config.toml
d_model = 256
n_kv_head = 4
positions = "rope"
qk_norm = true
init_std_down = 0.0
weight_decay = 0.12
seq_len = 256
z_loss = 0.0001
train_tokens = 387200000
dataset = "wikipedia_en"
Each number is 128 + 32 x the weight over its row's rms, rounded and kept within 0 to 255. Layers, rows and columns count from 0. Numbers have three digits each. The size before them is the row's rms in percent of the matrix's.

# layer 13 attention key, 256x256, rms 0.0633, rows 153-174, columns 192-255
097:098111110138138129133060118160115092139154138136131038107067113137146170053143109109098078099132121146088100135125183089096095130198145136151121205124149090168123083127142066126087181111093136
091:152117178134177110128084107140141156104140198099101092146118116079143139085128134159174070119078168189114139147107122145135147093108174136128129206141128090116143105148082057114107163121073112
101:180146157089113120117220116102115123114075153095146190134171119148121093159147134137167185122164143079182160132131060145144132111122072112159109018112097165127088133155149127105150097134171130
104:180168074147117072168139110115104199147098095122126138113166168132138063100119127119110123119148055125089157159135072172069127132151110129129171155115161134149074127112099160193097095143168157
108:145123108110141110133161097143118140089138181169132130133149195189133150173109138091193132135110160136125133084165069153153196073136136119143136171141053115087144142152123102128119112105112097
094:147121118101134133119176162137125140155144121163127145146142131059084105173141124095138142126099150100199104124182077168154189112158095087133097065079083142079128204142120151075141059147154172
099:151164089133121134145130121127080102056154122157175103190079083190111124082197118125121086189148087049123145164160173093094198078154122049102146097103160199066063106140122141141134144113222077
092:107125171079115112124138109131119201119131081176136151089113171126149060227182131175131187128171112085121152109093093175137160133126113095141112100135200119115117109123118162083078119197175136
096:116134152088150098116200161129174120151176070092132163096102173159119109163157140144133122112126120123122074103101108146104129136142112178150120077095157142096168145141093178113144142117086167
085:113155132095091117140068097151096089079125155162164130133103101122179133118146070080144104117095102155146083091149134117136132149121124109121146075138131125111134110088181128122152111107185094
092:177170175145128103105143177153125126151063163100148116110150065156072104075120064097116159093092103148089137085137148149156135091159097103153141148110176119164098143108117113134125089061101127
094:133066133136107109161100069097130092078146127103131190156107066142119105142148111136144080060193097147164131159104093135157164101087173098145130107146129159112119179166164134153146141117141093
092:150107106060110095161144079090178180122170098118085164096124145123124092199176146131153115141209071133164125094152130162101117143134140165126080118059099173084149132148073210130153129164183140
093:160163151126107118101113188138143118141114154155090152133118120205133077114104149094087113166126132087121159107152147103066106125183113137087146196115159128151102094105085131164076127111075200
088:110117129141129141122162130145118152153041140134157128148095172119135137126122070124136145102065127161155102134141152132155147163121157089119115098154159077104118084176134139047095135121093191
094:195119176106116145117148160132136128147136115087148144166124128096119112102099150162156102183104126115172125093149113119128070140047116119149138112152138109065115154147144149040157128153156156
089:163096099158107109143202080083168118102126090142103101124072146136152128164170175120111079118156066152127144138158095128212149173122098191121100117073148144149131187124132160147111129133196148
085:140115171116120139129227136145138055193159105114097188113098173093128151091098148127133156095109177146166123124094052144162098095097091121124140085144130115118127142129103136091151115102150197
097:125219125137156123099156158121156110189106111125183096083095122138167142163080145117133127126113127092135124126081121132133133134122072119115183171137097094093143123057082177092131097119101169
087:135110148107123060159164119139141101170115074123101194152140125138125148155142184121080131135158097138206090129127109162152090106119132122147156077070162101076095133188129158088159064132170131
099:105083087127144134122108106160124172085104127127125047122094086126131142151213090104115110092184108112108110174153136133097153157170128120111086125154128147072145131129098088136132167129116111
093:117135090152147142124083130187083120129133180154156151114097145178063086120200130138184112170081141181081126139097181116093112122138137131149164167143097143144129150129127130160108120115100115
# layer 13 attention query, 256x256, rms 0.0704, rows 154-174, columns 192-255
082:157123125129057174074136048145140130080147072127110090098129167096152177070159134174126158132145148098094095094154152125188153123084138186186128135134125146095070153170167080093090141102137047
074:154101149076145113158147134133088157145073151162100125195108096151158091158126144108128109120055124143110148145117115169097127157158198077110156180136148130145089034171071112173176126167141128
094:108096105159175109163157098118132145100180130193131095177137174171077150092134089170142114123119119176128116168116132107108107160192127161170116164131131119136168167086118131177077125193113105
095:151114147105195095156153157128109229128139111101116128163126121127135077078173159131131148156079099084151150077130123141110121156119112134130108187159113199138086063055125128122172124165160147
080:107121120138139074085145140091137122140135109084110111107142150128154121176118126170124167143064117123117212094175061170075206123155098162114130189175082184126076122058071137177098133119091156
097:092175142145125122154070078122098138139074047075157144161153118167102134138125091094152120177129118143135158134106159102167140131152100127135139099132127073149126107176157141159105117169122106
088:129126091105140193094097141133115131220127105108113116129116131092125158148155127126091156175095205153090142110166093154125139129124100100127103138127112115149145120103096115194109143116056197
087:072196113147167178141138116124136160213124137116111175102133107108129145166147120155127155166106167132060102092192121152133160040108078105117080120094120099126159114101084114164077154079091162
086:140160194171134076127132073153199123148167076139182183096109130166084123091117171102151133178161160117108135150113131083078127159137216173098124127132120161171060172136109110125140139116141129
091:126113122133050071134112089167119151133070119173057147164135110072138127106133163123135144079130135145144148204101145106103119170114146131114182174123200167132127106108188107059204115155163110
088:127177148067152154144108081094160161133150198098122209187154114147090184162108142112129132138159144148158151089052219111086115144140166146131156136137175116139146229101121142124168150131116137
087:127145111132148116150169091118098135089168125139101110104166115140115113174153091076145146120119115143160113146143129156179134124118115136118109113091118062153103163157139190196138110118103184
091:147173130153117093130073098122089086088102131136161114114093123123113087094111080139110108151126145129093070126148162132186164134153136095101123114119123123148102094140122158164114126111201083
093:157142124113143128105126150087181150131180136102139109064120142103107176108107152141111180114115129131131054069226140113108126141139085115147200146112118129105086150085090135095134112118142131
081:163100115142095101121110176146096110103043139142085121144106175116130099085075147168117077137082106156180112143152063131158104120129130113141157136153065098141143150164138157120122117113175088
094:167145115149105092117122150113139079092080111118097190093128128080075109173136188160117106183108132140165136067114068133149070129107106124168119072133137161163171194199139131130089081074118146
084:167115114152129054099127132102138113056128068176134137112144161121158112127052182116095129103124102092113083065199111121115090151159122146145148176080130118134128144144106148127130069132203167
094:103086122163142115170132128172138122158128105132126038135190122168131184147157086065128183159168124171084134172104169125180137139154158125088113139084142083094127092112141117175117133149105060
089:106162104125182072121087151053130115094129118158126174099124139145079072175079136090140189032141085114117100142132105138116104141168135112125124106108133203171084127066106197160169102115149140
090:136115140100088142144133080193116155117109098110150119096111116045173093106099121133111083168107086161173152084125117126135136124042128129171136085140108060109137167212126145100119083158192166
083:109110095174052125110150094201084231090114104108080085134095146136119142095158116154082134121167085071080108168168114111118115107121125142182174145152168123120141148121124101090153163133157103